From a checkpoint of a small transformer trained on Wikipedia: gated attention.
Each number is 128 + 24 x the weight over its row's rms, rounded and kept within 0 to 255. Layers, rows and columns count from 0. Numbers have three digits each. The size before them is the row's rms in percent of the matrix's.

# q: layer 5 attention query, 256x256, rms 0.0715, rows 46-63,110-127,174-191,238-255, columns 128-255
# k: layer 5 attention key, 64x256, rms 0.0693, rows 46-63, columns 128-255
# v: layer 5 attention value, 64x256, rms 0.0741, rows 0-2, columns 128-255
# o: layer 5 attention output (transposed), 256x256, rms 0.0759, rows 0-2,64-66,128-130,192-194, columns 128-255
q46 110:106130153169078131138115146191143119143135136149128109091119131082121160134164128131110146120107117110176089147091161102147106153147136150127122135119108149108122141163089127075137116085121127112162143126110129099134122181179157144097083092093118108139105113149116104110095084085116122146129135121169141106122112101123104139128130141133092154107090166171146096133129106102141086105081
q110 078:166105083117152135111128148169163124164093129143141163121111127130110147147119092190125137148163150144136127136154085126159114136157138100109084135123129132094159095167130127128173113142124105117110115125097122083142096119134128124112115160113130135090119076139122188113117148145124111129105120119110131092128125108127112121115129157128132156164131140132122150168158161105123135101108
q174 086:135124123165142111136145130149162130150131112163159126137106149118116147093151111149093119131130137146169105155129108097169148116152148129097108115110097117109128114192111134117132126101109106119080135140106136096158110101125119152124110144124117149138133124159114149105100133119136155156156124113150129108147116134167123131126123158101154138139142162110098137160160187124148110071129
q238 088:128101092115126131136150125166150120175100093128145183121119086124108121140128114165116141151155138168144120148183086135133132132145134114105120124125135118094117110159137111095174120109134123109096137138128129087119089122142108162110140165109119137107134075149119176125106153091111134138119111096119115102111097132144126138133119163141121152143144123140102156165148169119144128085100
k46 079:112118091155144144090132150132171149134086093135131137151140123137087122124110096136111128100110138146118101133125155079109175096089105119169121097131129072115128107132101132146169087129104124109136097153139120087109146145096155135115145125127146129112144127130108092171134116095125103186142126103131130170106145152121087125143082138134151136157096139116112147163141150153111160093118
q47 123:129137155144140146082145115074128135166169123078125117167171113127140120153126084148126136111096126137145117127094180110099111156103112111081137093150084131134121137118126173144134117186141122108155115126156115153102152136066134131169169159144161116126114160120134152114081129121115100166081127147118103142103151140136117098122148091109146131090120131114072140142118110134094137103193
q111 111:141172111117142133072153149092111146166107108142108141135120127102171135149134101157093105145129100094114126146099168112104115170164105108122136117157103113157100143158104161153145125176122069145140106129139101120156147125114115132113142134165122115105080119118068141094113140076157100162122094158130112135047120155143157139150153096118088122114181128137079111161180153123150129107156
q175 124:112152156135140143118110098116115134131142102132121135124116135086147125156122098172143109114144119117111112160111155087110094171117114109152119104149106107182101124145123137158165103149134075114157112107113108125132168128108153144099157148153106113120107137126112120102098117101144085189093143173165140151056132141154134129139136122117132115133120152150078154180112143126151109074144
q239 125:127169125143152117075134133082098151170124112135111125147107125118150141167121106157108116164131100080121106146118146116104106178134102105126133123149116116159073136164105170147165126156112084137146118131120101123148155130108118120109139134153125099092080143129091127098100139093158110164094119176138123130060142163144147130164135089138122103135157138143078129159184168129141116087141
k47 112:143153108137116163115110104089119155145115122125162140139155137139156108126111114108095137119170103132145096115110116123086135151151085168121112078118125111153112121141129188128149133128140104094126094154122144112099137147117100150113112109172139155081102111137110097085115110098152076167140144142143142159106182110161135128124174101111125145102125159161108134164181137138130110105108
q48 098:124120117143079100111129092119122131130157133158169132130116146124144122086125121127136099128156118141114121162149163109151161152097140127156128136125129115125139104134139125139108139167085101143139125139151065154139153129145080131136178141140103167124158136149137108126136130159115118116156089094147115118160132128104110187079127128177146142121136140105093113108092172124092117165127
q112 100:149140164133062127089108129125135158137140065128126102132119131116131114112155152200139109155153121135109109110099180125100139104131149126143105151151129118154102083120118160143123139164136137108120117145158131107138148083098133167081157122122098110109150146169120125148150087163126154116133131135140087134137135121117106169125094125124123135129137132133126086077176132148127105161152
q176 113:131115100160108168117115113154141109131131102136112115158107138152141120122142116159153068133140132102121127103141145124114140142139113119142090151132157134157100081086097116166127197118146134144126100104158129095130156136134139151115150139169093155145132125168102129130168121165157132076149143103181129120112120136103102172169131141146100142128134125132168155093113142123124099175108
q240 098:147145166134082114094118131128146156147127079146138077134119131113132094075146133185116115157142131143100115108107190117117151141134158113137092144144128114136103075106123151149138132130157151114114123116164142086140147099114124136111162124144127120103150145179105115133146094141150166090128141131148117137128121121120100149134113143142099113154145134132121119062146144130109106140146
k48 114:150104172141119148103132079102151148139134092129162086120143132142112107084130120124142123117124118154075130123153162129112169135145114119138071094135141084148164092106087135151162128133159137130135141115131178061100157143108124145137113127144119148136139183146149097110134135153147106139147150133145133161109139073175077174171124135164109160177121165094101087129149110143117130109125
q49 091:144086116099103162184140118188093117098127125109165112110141140133134127131107123092133163075150165131119148122146073133178128119159145118136145108120134131119160126120156105122132121120134121139171110094153129136134176102144137121103072125112144159129174128110120141164130143163104137100129113088079120137138112099130105156134102146111151148091090104081149128095121138147136159124126
q113 120:139141127094123140156147142164117126132127133123147130113118167131138122140082104115115181091139124108129166120122111133178099115123146117127174143101142134052143143108108106113141134113141131113158081083159121112111128130142165146132089146104128148119167121122136153157108131106128125124127107078120103117149113091125102140142145152094098108104115123109153116090109138154142121122143
q177 115:116113101081121135186140120146105110128095114118136135094140100146154136122123129097145139091123118138133136115113124112168135118168164097143156128120127130075157152115104087072124117123136123084126091102113137141117103111113132109098090137098120197125163122084121145132099168137128134110092119109105080104182109053073142133164115157090098111086122110134145096092101133138146133122112
q241 122:144131107095094140179161134169125122119111127138159110111127139109116125123097116118101188086134137122120159100127106146202122100125128098138169132117128131065155132112117101104124127108139132102138080093147117082130125104137159137116099150090127156112159119118143160157105139121150138112120117084131110107138086104125111144147147146105088115120114115118130120080096132136143127135131
k49 119:161148155076099103150120164153175134143121129128173110121143109127105157149128095104131139121152137101109156120120095144221110160135160107109166109127128122137148122158104120147130086096142133107148113095117136121097138122144120100144109122105125125143132110122135148134114120127158161136120090133149139118142097101119132128165153114117098121141121128137089156086114143123139119095126
q50 091:142113129126125113099124064094098122166118106143153131126089180112128154122100108113132108114155105150146156115168156166160129162116139081114129137082123154143109122117114128132138100135127129141137118124148106122134176141144075117141128143162101147163149162132144115162119140116134105118143136135133184144134157129143116098081107150171121134190145140133170127163152136174147141165136
q114 125:145119115133129134120147079080148154144137113136176126124130144117110116110110108141109100131079116136116115118150156130105130145154128102110118175128130124123109183146131134114171161130100129167158113095177107133141150171172148130131113111142116101128128111163158149131118147125117101098169084131149162094162122148146140117092135155144141125145138115115116119140129113158119117178129
q178 105:111112076167092133103104131107115108123095103123113131139121137165130109108127143139138099127133107116131124118161124148095096105128107134126138135112129123174094139162154132154123176177140113161137102107165094171086135146166113158118162123160098157114156134140169094148129150112133135040142126117156158127148129110105132145107103125155146106163118131121135137133116115163127102153137
q242 102:135107140155111125121146119102143142140130121133186095131132151138092116101110115125134100122091125131128118117163141118094131110137136115110123159121132151133103171150121122124166157135107110162166103071156133121138158139166161141137093119135111143126127143154129114123118129104117085088170090124149161125158134149127126130092131170153109079172140133104141133138137106137119108163126
k50 116:140083137141122142122073111111143134110157129129169126157134113103178125106116126115149102151140132146116117114156128131111150124157184173134131148098127176170154133128124135122170132133140123103190120084116132098087160104139087104130119148139121130118122127161122135089160114136135097077155119136142127130141176098155152118102117135116087117144164130178112113156146070102103129189122
q51 083:090135146133077140122109112161112135133155144138145110132111120170092147084146145108144166123142101105155128128099121152147069127125148150121125112132084112111147077104112103116117098136116127153136104137178112119116132093146131163037122102113152151113172136118115142095123124096178138143126124092154160076156132168105109148105106159132140143135099159126149110105124169126118135124135
q115 107:113123135103100139146104133097163128128150108138131099141116090144122132164114137158138153124140116068134105084103088151162127136112172144103122123131140109134118116121135139128107114161100157120121113111172115096107141106093102122073130147144113140100174135076165154119149129118161120155106135069136132129132123127104129096135129151095163101120116127125118139101198142115135140132154
q179 097:090160106134145154138132132109094104129154121146124100150124111164082126160135139115125143097081122108143106094122134106163122160110159119081123137137129114109131150125119119075155117138080138111123096100140095146081117110109154106083127147146110138116149122056113135081110167096175121139108115087127137141126129124065146105152149127120122098104116150127126154109143155139139128138133
q243 111:102123113101117135144115148105138108125140106150144082139095080135147122168120131157141153136131101093130118098107100169147129146135179120100139116136142130105134123114117135104129102137113161108111120100159097114121131094111113125060113143133105145124159149077173146095135122112161122155108146076148124127102119093097127105143142157105131105115114133127151111109179166113141133138145
k51 121:112130117131109131147121139093141127124159127118137125130141099149125165155112116166163115137126083143129119108124150134162134153135135130104104116156091156125168080150122065119157105116101136114134108113109133112106112083090142093089126127125112157140162166085146105076153163116160136147128170090135103096125110156119162106120109160119139091118102141133092137102114167132113139125139
q52 080:144126117126130107095136086154124116135126146159152143151122164138088129135110112129132109088130124135143137121138183081125163185134125141117128126086110153136167107154121124145189135080129132140081174149122144124103138139124120139103109183145094104088103134183100124162137094090137121134140153126143119110132102108117137077096114139131084161145073147157162116112105139123145108125087
q116 119:109104094150195097143168127142100140132136172118151118137131117137126110134077096069130100134111160149077134088146170142106181161145113120143117147118125106128151113162104113172186112092127130108082161116144108139119156125152193109145111103160100130155102126149084095128153130086133150121137163086171166147057113129081158085132128141151100111127070115123098145119051139088118127109108
q180 081:134124125137145120111125128120088122123121089131145152118107139133097112099103130108103127150121115100072123110176147148142144161118120140113133149129127081126090159178130113197145097116150139143116161118158111136109148161122165117129129108132107141134122144171107093172146082103111153089128157087161153166109134144101159126099133168195111122144095132105111129132078151115155161128126
q244 113:127107093127169106132170148149097164128116173117158121139140105155115119126091100084129091115124141158063133102146149136103172155123103128143123146105116121133127124172119108171181104087141127102082154115141116149133154130144187152155107097156106134155112127158093113122157116112142159113120150083187139149061128133098156100111129160140108115136071109108098116116062167070095143119107
k52 118:142120126131139112100141099163124134130096130123122145136126156178153120103127116087110128099121125118088095149107164102096141124115123121152152154123119142137099115120163084157149133118150142121077115086133099138121148102133163159138126079171109121137112130157090139175127102102139194110129134136123129159083128136109134076134085112110155101128080112141096151131126149104118183151134
q53 085:092152140113168071079095164140101128139086135133091123091118137145146128087121116151083135127152114128121085115141102156119101144107082101139110119083181113186118123162111107112130128145133157127158083172143113102148124153112118141128142102125125101096136144139135150118125117155067131143128119116104116130103190106142102062128148108129149132096105119101106125113162143115139126130136
q117 127:111132119072123150131101130150119165148152102134094146122087128077085106132117097179123133140100125127120143100129110153141130133145137108141106121124153094124137146128183119120127141115128127116147119161185085143138140155119126125107135136092135074125151131107133145104082142085051136127124105122080129127175155143130161085099127119154114117126157152122139121105145114127148121139155
q181 125:072125103093134132106076143157100123133151147137061139148107118096071129137135091114155142104121131097118178110154094176111121097128121117162085129118121106127129100117153098171119121112129110137167090145138079145094125115134128128124141127096144068122153160082150141127119150061122124145109114151101144101158169150093145077144101092130151090146130152147130142103112117122146140150144
q245 124:098139129088118150127095132153111160135156104152097134128077131069081113135102105182113148150109123098100141084130100149124127129145141084138110126130154094122128136128177120130123144118128151111148132169150083157116151135122134125099114110102130089122139131098137149119090147090060122134116115123094131116191160138119144076087128111131108110127151165137127117095144116144170128142126
k53 136:103127128120142116142069145188136141144133150133127131145117135136107119157098112101123110124120139126110147094144127183141166126139162101148114083110149118140127128099156124150133121115124167113117156173120098145077148123150105132110102167109171136128139139093140149071108177063106134114130127115136123104131131171124133101127113094096134160142123141177123130113119130124139097168119
q54 081:126132105146127115127104147129121105117170126148104131090147090181165115119115139135111143159132141135094092146138153109100133097095148113115167129103126139160149147126128148095126145121144140132068111118118178079085099118121122108121085108115103153156133120135132091165112118143134136145151053114120107137133106093121113113074104100125109130088134142073160084149203121147141118138124
q118 117:135144110112099102089113123130104106104114083155119165117089129178105139147111147120128108129154142129093125133123113126159093125094145119116125129124071171134134146121155145128147139129133163119101080134126183103097133122116124085140130116131065135154134153104147113142147159139149146092132119126129134096119107118143181068122094139151122155097109137139141135120201151167152150182119
q182 092:123129134097115122087113152125118123085166176163122129116078147114123159110104148110132144097125126093111153087136116100150098155158121133104108126106128129137138119172130163176175129104143135141100124132128141100109117132122152098166116094120118107140119138113131150140138122149175124105154104114134137100138105156123160107110116142116115140127098101152132174106168136145146154139108
q246 108:124124096127109107113103129127100101107127110150139156094083137155124135131125148100124108132160132127095132132128095120148114114123171114104112139119089144125127130129147140123144164116123142103093120118106192122088115096122110107145105084144066125184139137115137097152141157135121143093146104115138120104135128108125177079105102172141104157096115134143136130107186151149144131180093
k54 126:141133099148138103136144135111133116105117102148134157143124112137103156140127148105088130134162139162119135133166146155116132102102127122097117118126096123106158093150170143152124125130120119109093101124125164092121161060118107098159154120148107123154167097129127125167092134125150128100139089125139108156130144141105172139124092185146149160076089132114130116105123149145130140132119
q55 089:123138130122137110172107118126141117110086125154094155107113092153132161124141165138120102159095146144130139104186126120100096061159142111175112140102179116119133103121150090140087153124106118128121077093148150135151095106132122148128165141144113152123203151119140095129143171168138176112155145130116119079173143107118146153144106163158129131114156126109166121135102095166138111182137
q119 129:119126091093144141130078127096178082101114134130069133109134122145121151123178132123149121140098123151177122163150140138125124074169125133133125101100107119116123122181140154130131113150096099142143100109101105172114127082129124124162154125116130160120163139116137133128118167162158135083118095200111122098146170114114138146149103094125152128149139102130137129146123119177132139144129
q183 101:114103075112140136134116110135156122099114161120097138117116138181107178143149130165148099145089125134172158072151111138141110119159118098134122150072150131113142122107132120124121146112109150128146099092160132137112105106141112168149097116136115148106140136130147134142125173116140139070136087112110121104154125100136136100110156145108132126123123095117150118085136111099118132207107
q247 126:126117091082143152131076106099179061095119140134071141110134124154129140110183142139140116147105108128175122157133124132140117087177145129143121108095125119093132128148150171125133112149102101158139117110129120163108115076126126138140149135134144148122173116112132128121135173146140142085127111159094116098146161089130130129138102105130135154129124106121171130117118098177140141151143
k55 129:116119112116138125132102075139162122091136150140116158132093126141069140145123130121144169127085116095129130125140110146126062101157101089101106124086134084097151203114146137130139121125097090169158120142127126117124147109130124087122115160130112140071165149073131130132143133121106108060120122121116124107166154087112131148121133122112125145138123096072157110124083112170139125171131
q56 092:136164118123153090130125104119117138123176118118111154113165113149131146124098140123136112148148126080108147121121167117087143116149105109118092131109167159154152129157101155128150107137184121128112128154132178119116128121105159121155122116088112080168098095149120158141145138104118110122082137149099146170136152145159178068149128070104099130128094099157146104131157104108116117139142
q120 112:128042129135154103091126085150130123139152146143131172115124127109103131122131070157107102155094132138121142134145140142105175126135169130168119136085140155138145136177164147129158122114140100140119120111090155100168131115158137137172089095138106097121124106130102132121101122102109076111175128145134148141141139162122168083074110093143131140122145150149138123116113109114131103129079
q184 102:148114141151101108060088134116126119144121140134146158157129191114114134120109099155115093125121123139122169140129135117130110089107126141131127111115116144177131119188173155150127119148125146158162106144117151119147115144138090118189100118131139116126124163131141109137100089112130093139170121150117131131140136157157140088084123100148146114152111146153108140146159115114128119118121
q248 102:132058136139161110087095102142148116139138156154147157117120146142100123144130081148107090166110135111126140123139143123080159113137172136168119130097143155154129134201170160142157109149143094164113110115111174120154127094151118160162113085138131092137131124129101119133119123109093080128170120143138126149119151183130178090078110089153145124114125129136122117128136108129126101122094
k56 125:111080089153129114102088117154168125158093134162130117123101131129150147115122105145119119180107141126132157139131142099147154098123149099211136104135169137136118115152173124127134107118114084142087089145132115131126109113133118160139102090167110113143167155121102110148138095111125100119139119146138149083115166172143174094106081057119170142107138126135129100142132125136124116159111
q57 085:108142068119086191125090044161121120117160137136126143148118114152147185096085105130122111163121068071134166112162137144110127113130111133125105161116093143083143098141123113143102132145144141112131144106143082130119135128099134126134125124139160137178145133156113151134120133118155119119130155131146150098129124167149122088130162128153151163145113108130122114148109128123128110135170
q121 120:125114103106081160113096116169171117120103101137142141145108131122183165123122084163100139149086129113128145114134082125143149171122147103131137140105128162067139098162145100150064176125132114110144123131152130089119133121145103146119123097143138125133138158163143149134147137128161109148157148172152108118146124119099144131120147119153104143127089124111121126109157081126154099166135
q185 103:178104119142109123103103105164186090127121117123127131130129181114187139124112110159094106156096105117127152120102128107114143149165138113116127125147139166082116108177125122151111200170169126121126124104135145080133118120120104152124130114161155157114144104138121148132108142114158102119124121155121141126148110117120126140134168140153108156136109114117133129111149079098138097148132
q249 120:148103116120105155099095129169192111134107128148127136138109144121188163114128093175087118172114118103128143104121097102142141181124145122118146140117122144053135092169146101148066142108139109084135129121119134109164126122138085155117108078140144137142138142137142128109149144115146114122156129138153102130148116109098153120114153116143106138154087144129133124100151096123161103166129
k57 128:116103138134089126085108135153168135153078112134128130075144136131196177118120087179104107143158119134125149121146129112113147165157136087138100129147097157083162110152127094149115127104125107120122124105123152107091128102133082133150113089138138126126138127113085132163133117127129091115137137150153120118131154144130149139155107113123100172085107129116158098096121100135142069119121
q58 084:146148100168158123118112120121152116124135163131124122100146125097140144115139139183137081149119099181127144124135108069126157097193171106135126118077136135128144123139106127099149112132111115093133159092130175127141073137122120147129170166169109130132142106153069125134142091106138108082139089131144121128127116125138145162130109178102107117130111115188137095103147089101104124134110
q122 116:135137096175159106113099112113073134114084146136114148091115085094124154150126157176136118102127089160156165112132124079118080097192137121150136111096149092180123103128143135103142161104176117098152192117126148137107110113123088138122163144167128111151128138133090123128125129156126123134123114146114103113155120145140147152094094173131121131114103144174164132111144114105141101126114
q186 105:152110105129131109098108083160128107098119133146119159086109121099112153150123145142120127117141141143168152123147100096124052113167128104119133133066130120176146101159174170143141180123145114140151117146140162123120075137164106130169136137173138123172165143150131146133138127128138115136146112145096139079142148131156173114072096178154100151135076120162169132108131108145128117166123
q250 114:136121087177167102099094117122076117121089131149124158106119101121124138156127146175137124105136101158153166100143123054127075099203142117145137113101155104170135102109153133104132154125183106116159178128130161155111118135126089149119139126175134112155124123127102115125154130141124101136128127134109116121148129128133148143106105172130119130106087140155166131105131101125145106126105
k58 130:125159079142138095098151099112107116125119151139097140087122106136146116185102129136087162100105145149160131122139119090109069065238108124139192121153149121152089099135121137122144163122168142146119166135139126148132150109120125172135135168163108138132140141137114158127131127145156092125118125112143142075149118130172151147090122165142121127105095154148178112126159123141138151117133
q59 082:113134147108150112173115121146097141125145124083142097161126098155114142131147142114141154092129129142155158091147185090162132144172167154096135130137140108091091151081112131122161125104153149110151145154134103068117130123132129136095101113092122134105092145127134104114121167102104144141092132117121119147113106095099124132118120123114102097146108187224123140104116120109134131160112
q123 116:093131150152168140164091122129085128119116137145110144206134140149121113141176065130120124109093086064130148103135139104152124143121134130135112106122162091138120137098094116101138120110134180126187145114103109132120130160086143130114080121145137110112124132090127125104090137091147105166103092131127121181116098141097104136157158127096143122127148168117145156108115131080129138131070
q187 122:063168131134110128115126111139088127133120136162096105189122147141078079127154086144106156111119136111129131113137137137138143147091110135146130142126140067172108144088148098091134121142116171122161075111138105146106139106143137121081096124124111104105134120094132060106101134091143121143146133118111135148108134107108085123125126120156131067136142175117095140141135147107137108138132
q251 111:091138138147137125139133137141072146110117125132122129196144140159098102156166073114110137106088104078131149089133138119151117130122136119142119123143155114143096140081088109110136122124137179132178140138121090126125124143105130145109079133125113100120141148089122142103094127092150102158117094125132129168105112137114117123128162116099145113123137164109113144113130135089108134137089
k59 135:060128136079162129098086141140099146099128117123109131176129128171127091179150105108130114080123110108146091110087163117143163135121164165148148175160147108148092103112092111114162123136107148142134126125138115130146108132114131163096134140152116103102142161056145137138107159085109118168125126087124125152112140127133103109102123103102134102098112125132121148129120151128115106158136
q60 094:106140090124105110113121112191123088083129104164114122130096108148116113101167132141136140138136101114105149115157113167138114157160147126133105166128139130133091101116089104110152191101145155133101125148143116062150128125140098150101116101128110153154126120141157152160121126181130153110148092120145116118111090131161093156129142098134130126176144172135131120111141157103136106178096
q124 119:133123090154134128131123118149121098108137104132107166149129122163149115148149125152127124092110138096135138075171127151135138175143131108119098192144146125143109100075100092140118143120167183122099131123126106093118116136115080104123110112179103123139136164107169143146118142165156123135122108145134125143115095151095093140154133093134104151147149167100142151097151109142130108178098
q188 138:146134115113136100108115132151149126129148130121094153153151120135134100128139127149143126108124145093125137081173139152139160150140125102103074174179160151148134097097100108176134159138137158138101099141133117089140139125108082117117108131157099123124149145102158157148154134173133124120102123132111126158127103118104105149170115078128093135165146126098132150098159089129120114173123
q252 127:148121085141143134114123117145125093119125097117103173158137123147151106145145108171124135109122135101126145082186135159121135139138144132113113181161157122145116103092110093143125134128158190131105128116142113079112124133119056122128110110168101117149152151110185128136122152183132122115109096131118122132113101129091114135139130108136074144145131151119137127092145099140119110192112
k60 143:137093143107158134100116126127135105116106101122085138134107109145150105124147143148129137097149126153138136101155138196137138133165154129126109212126136122141107084097114089160169163139151134146087111113136120068129110109125094116116131148177120109123156142097155124151127137196125109113127111115131129151095144150120126130118102100139101116149151130091146129103113116156143074159123
q61 087:144080135094108104113113143121161121123102140143113150110116153091104151105154097109099102101132125117100183140104099136142078107128135112164107133167159140117151110146121121138109113126112133119140120097167109165148132152149146154162171101162116110142161121099098121140132100096158106080132165125114117149175151149128114130193143151147128122126142086139131162151067135116137098117142
q125 124:157102132152128131141120113139180113177145104135129100107137109103116113110179102171157101162118152109130175128139114102144134165104153142191111108128147134091147105163126145153100139128164115112139116136143106127171122147121125095135168093150155100152104092105099153141152118131149112091121117161093121093134168164116103113152149150113125135135157133163137146153171112150131133141136
q189 109:142146140155136140132122099149163118156125075121150113108146145162089137094144104164144078116175138120127160139078115109129156136098128142159108106145138154128148104135079107128113154131165149107156139127128138129153156161131111122170151151154124121140113110139101137155159128137134129132141196141128137124129164132153109145163137151149084151152147116176113119162174116116137119123132
q253 117:148123147144125144124092109144180115160156117130144097115121114120119113094177104156152119158132156094144174141113096109138129157107130151174105119138143143075143094150121163140106128132162138117142129159145116112170120146113133066136163124145168098147114102113105139130167118131153132108127124144083115111132160159105112128161160148141095123124154138157142132122186104151137108124149
k61 132:109123114167143130116121102135118136145115124132125124094129130143131087120138131128171076125153132118126172120111109099105111127092108079186103117131139119125151127109101129127100120115131141103136114175151144138131120153116122085106156150145147099153105135116056104152197145145132089165124149109116111081108144170112104103159123142117121145110128123150146118138155147166153115158141
q62 106:084131127112141139126106090140094106126082157139157135128136111132102160120128104125112076148169072142148162122152166116128126108118113137144150152087124150160140149119144086143109134109131124100155131122115111141127148133131095131154132147142124168147122143154129086151155139118109153086146119146110134107156123153129111142123117181169139146155149119121144158130102150132124127171111
q126 126:092129149104140154087134132123100165133105103107134141125160149127127147141156084160125102146122108185127138125095137152168150137122140136111135151137094155118144110132171098102126140117089145126100133145135165159134128159110107133132119167106121173164135122154122066102086152155089171118142126144082110150145113108137132165120139163182108160134112091095118119159150138118121115126127
q190 092:095101146128116161095111136153166151133101128081161124125171148134090117145160104129148114137120146126112186133148131156153143113124113147112135156131144150109107127122136076134104154142127169112128149112163141105145129144126120136109095131098180135124131085122092119161130125121145134087113140107130115114169111097110102147181118188140150142142128117098146128118111137110101127140130
q254 110:111113143100137135093140111140126147126140104095155129128168166140127134141176102170113090121112134179113158109128149146144152102117150153115130151124102157098128118133184091141112139115114150111113136109129165147139141148121104125138118150117125172180145113170100097118088148132104156095142100143082124128149119124128126170112132153164123169143116106096107137156145149119091122149141
k62 122:122071151067122135095120095153193144201131123131161134119142144172137127158145095111118117107121161100080146108147175145128173132096137121132113137122140142092147132099174170150109131136136115137083139121141153145126147122108128129117129174120127143174139069130090105137094138111093121074130134150131136146148164108134117145170133122179130171155105097130155136141140116136116097112132
q63 101:135152160092124122117130146090118154154134131141153116138142136129177129152109114108117153137108119162106106169133082135125151126080128110096183140121135105139114154142143144135130118087106114076127144136070154173126127114150113085162119138113123135141056083117137107119104134144120120116115093173107115184105113138112129075129137121144159105111132157119088142140122140139146187095140
q127 120:154145130094116128155140082107109165105159138123152119137143107113139171082130132160129120175076118166149113174145087129105157143122175126127120173128152125135100136160174125077173142108119118089100131126086135151112145174145137100149118127085096144162109099100151151134120156152091168123151117179069153169164113101113160135092135120129166113131137138134095145152132118100129187117140
q191 123:166119157113120109181154127073120139138168153109131126099145111124146149120106139091125163095098133135136111153122099129132114123123125133090176117158123138098096172154109169103142123095129102107097141130088121176114145137129152097145121102076116143142097122085166122133103139134096139176103133154120107152108138116130149081115142119066153091128084122145087148162107129118133176099135
q255 124:181158135090132102166143084092117174110166145097157115139159112115164144096118151148148137165100130164131125169147098149102158129100162133140143143120141141127101130146151136082154138103106123085084132119081146155107142166146120100131092104059109139191104092103169140127134161155081161121134115166064138167141114114074162133103112114106172138127130137113086124164127116120103171120130
k63 127:121156128110102106181128139119113137119143127126126126109126108156178146087140121114170122192153116130132159148125131123135105129123166140114096179133172174116125140118139209080155101104118137090102131122096126146133161160127132102127122176083128136171089097107138119108131153145120136145122133156123121118093112144130144157157155115133170128113115134158100115135102111128141142134142
v0 104:113114098097134128107120134137107166128130141111127114130130138131098113182119130103131132108140182129114096152118127154138117136116120129135163145108099126166095147142167157134118127157121138157103147163134132138120115131131100119159135142087156141086104124142128100110167102162139133137154166089159138134071121120154126171147141102139137107150107097126140148114115161138129133092140
o0 101:163116153155143082122128123133158134112148167175116122111086118110140125114129119151132128201104175113119144118081116125145113118098124125111149173113110181126129147090163152147083130069112110156137097141095144122144108160153135121123114130124118135164104146118176136130110115131141165135126112175148097117128148158078125092146118097143113163115120126090111151105148072090099142126129
o64 118:170121148091094147099102119123135122138102148145118132137107099134184155106135141100156114150112108114110109127150131101096112115123105135127127120120137103103171120119106122154123129108152132125127141092112114141147140107127119111132119131125123125132149159127104178141138161129123079112172141130153146125166146156142142145121125144136102115107180130160139136124146151151137167168172
o128 112:150132143130083125113124124127130155162124137168151099120106076158154097114108144103163105121100134130133116108125156074118136091081115120117141124109125063141149113103102128136118140082144127120101106129120125166097145142141108133130107111115106144118141171134139148136139133118122105146177122069143131146163115167149135147127101160137111087101165149126123110135116130158083169176135
o192 097:158151121084141119095099130110133082125107133158092152123079066137166130112120145123138142135137087117135106091152108131101117125112126121147124097119166129135192121114079074131155128108176148101116118109111095141124145127104118145144101104120111099132135141120099165130147147122094110106183167121158163143135165125145135124147113119131090134072138147153080127134150166114172144169144
v1 103:115143121136135139181150158136136118119138143141104166090135076128122152104097132134103151131085121123130123135188128139119161129092109140116107114131091129086152147115140109116129184116156114052153083159149148135119126134119142140095111081104133148128129147103146123127143157122141132129128144157129171122111138092111128084100136131123105130158121145123123121160159097164157160144138
o1 105:149127146148121139141114136115151144153114188106183145119121111103108097140109156170132189099118127127125106135128138118128151157115148142131129123115134146092095081105112130134124128113116098119131159190054113123169122108115100168101090155118105118117134087205146121184110106157137127141144107099122111112086143135122128158088140123125138137131106128164154097124143159161134139111115
o65 102:161111169095117162098113125102134128114119125132117147129150150133118098107138112115115100157155168129111137119114098156127084134171087128129127139156137199146136178178110145143140097152146158150124132088115119116150127122140141118133165176125162111118092114070105146118129145182132128140117146140157126145135108156121118125117122129130140144116134121125068152105094132105154115128128
o129 106:123078127142136131098108103139161094108113117107138157133159148073093121131168108174106141141146134116138129142147137141169137156133138081133145160114149184106091143150123131152133150143116113152157164118101143105143140122092127135094142151153131132141148092125141122169113102182154143121126126137138124125081131115140121096134144129119129199092067139080117096123133123145134098098116
o193 103:130135135100124142116151147085144125109135128154121136139138146162114111105139111117114103161150190142114104155115119145140109123163109117137169141137129171144172191155127142156121100125119150104099138124123117115133118118151142158141167154140163121117121111071106124112121131185115129156140120131147101163170091172148090135112122131121187152067103124100116177090091126131156130112105
v2 081:106135163141119147125104109192146067106115101169107102111114122093141138115105108142127136111144130108090131106096129143138088117113126121121129129168135089086104125096131148140133117144123122160140136152141099124150117086121123126114186100123112104113153132145125125129143120109159115153098143094125104119127120148083112123126132158112075120140118150153102102122145137078120159136165
o2 076:115121105124191108105137119142132092150155106126152129101172092141139117133122100106157152107123109171139098119164148162114156139139150093100149071126127126164089114158127124159122158201127107107178129140160098122132149107062119152134116112131108143117114099095116150153088113110122128136154150106137154132125124105158108123139154154110154171108107120099122128151138163138149130097117
o66 101:149121116106125118112136131061135164145113127118186155121127129116146130131116127142102125120148135141123166124142102124116127149120145120123136135117140151139147143122151127129129130072091142111132123150134163185131111184152126149151120144120110148096109081133134097126121135127089110112058103128119119127117096105132131123128143120136161158121136122088147113100103125152081118162106
o130 095:128093103144160103121101123115141117135123110188163187103105146087146129129122130156127144144122145136117175140136114131133149171123142097149102143122151139182130123130183128153116150110142122112138115169141109208124117137134102139174130143138109129135121103111151083148131145120107115112138103133110133126133139117140156111122140141144129166111108118117153133126120131125127096142118
o194 088:142098143127120104124150120096129145150143147145146143102116131140134134148133137132101127106106121174137157131133135079127149152118131119127153133115104151141123155102173136137113121067101083106134097144120178165114099171152127146143120161104125148095108097123124089129113129148097106131051131132115099107139088152165124136111129107131181162131132099090153107102086130169109116165112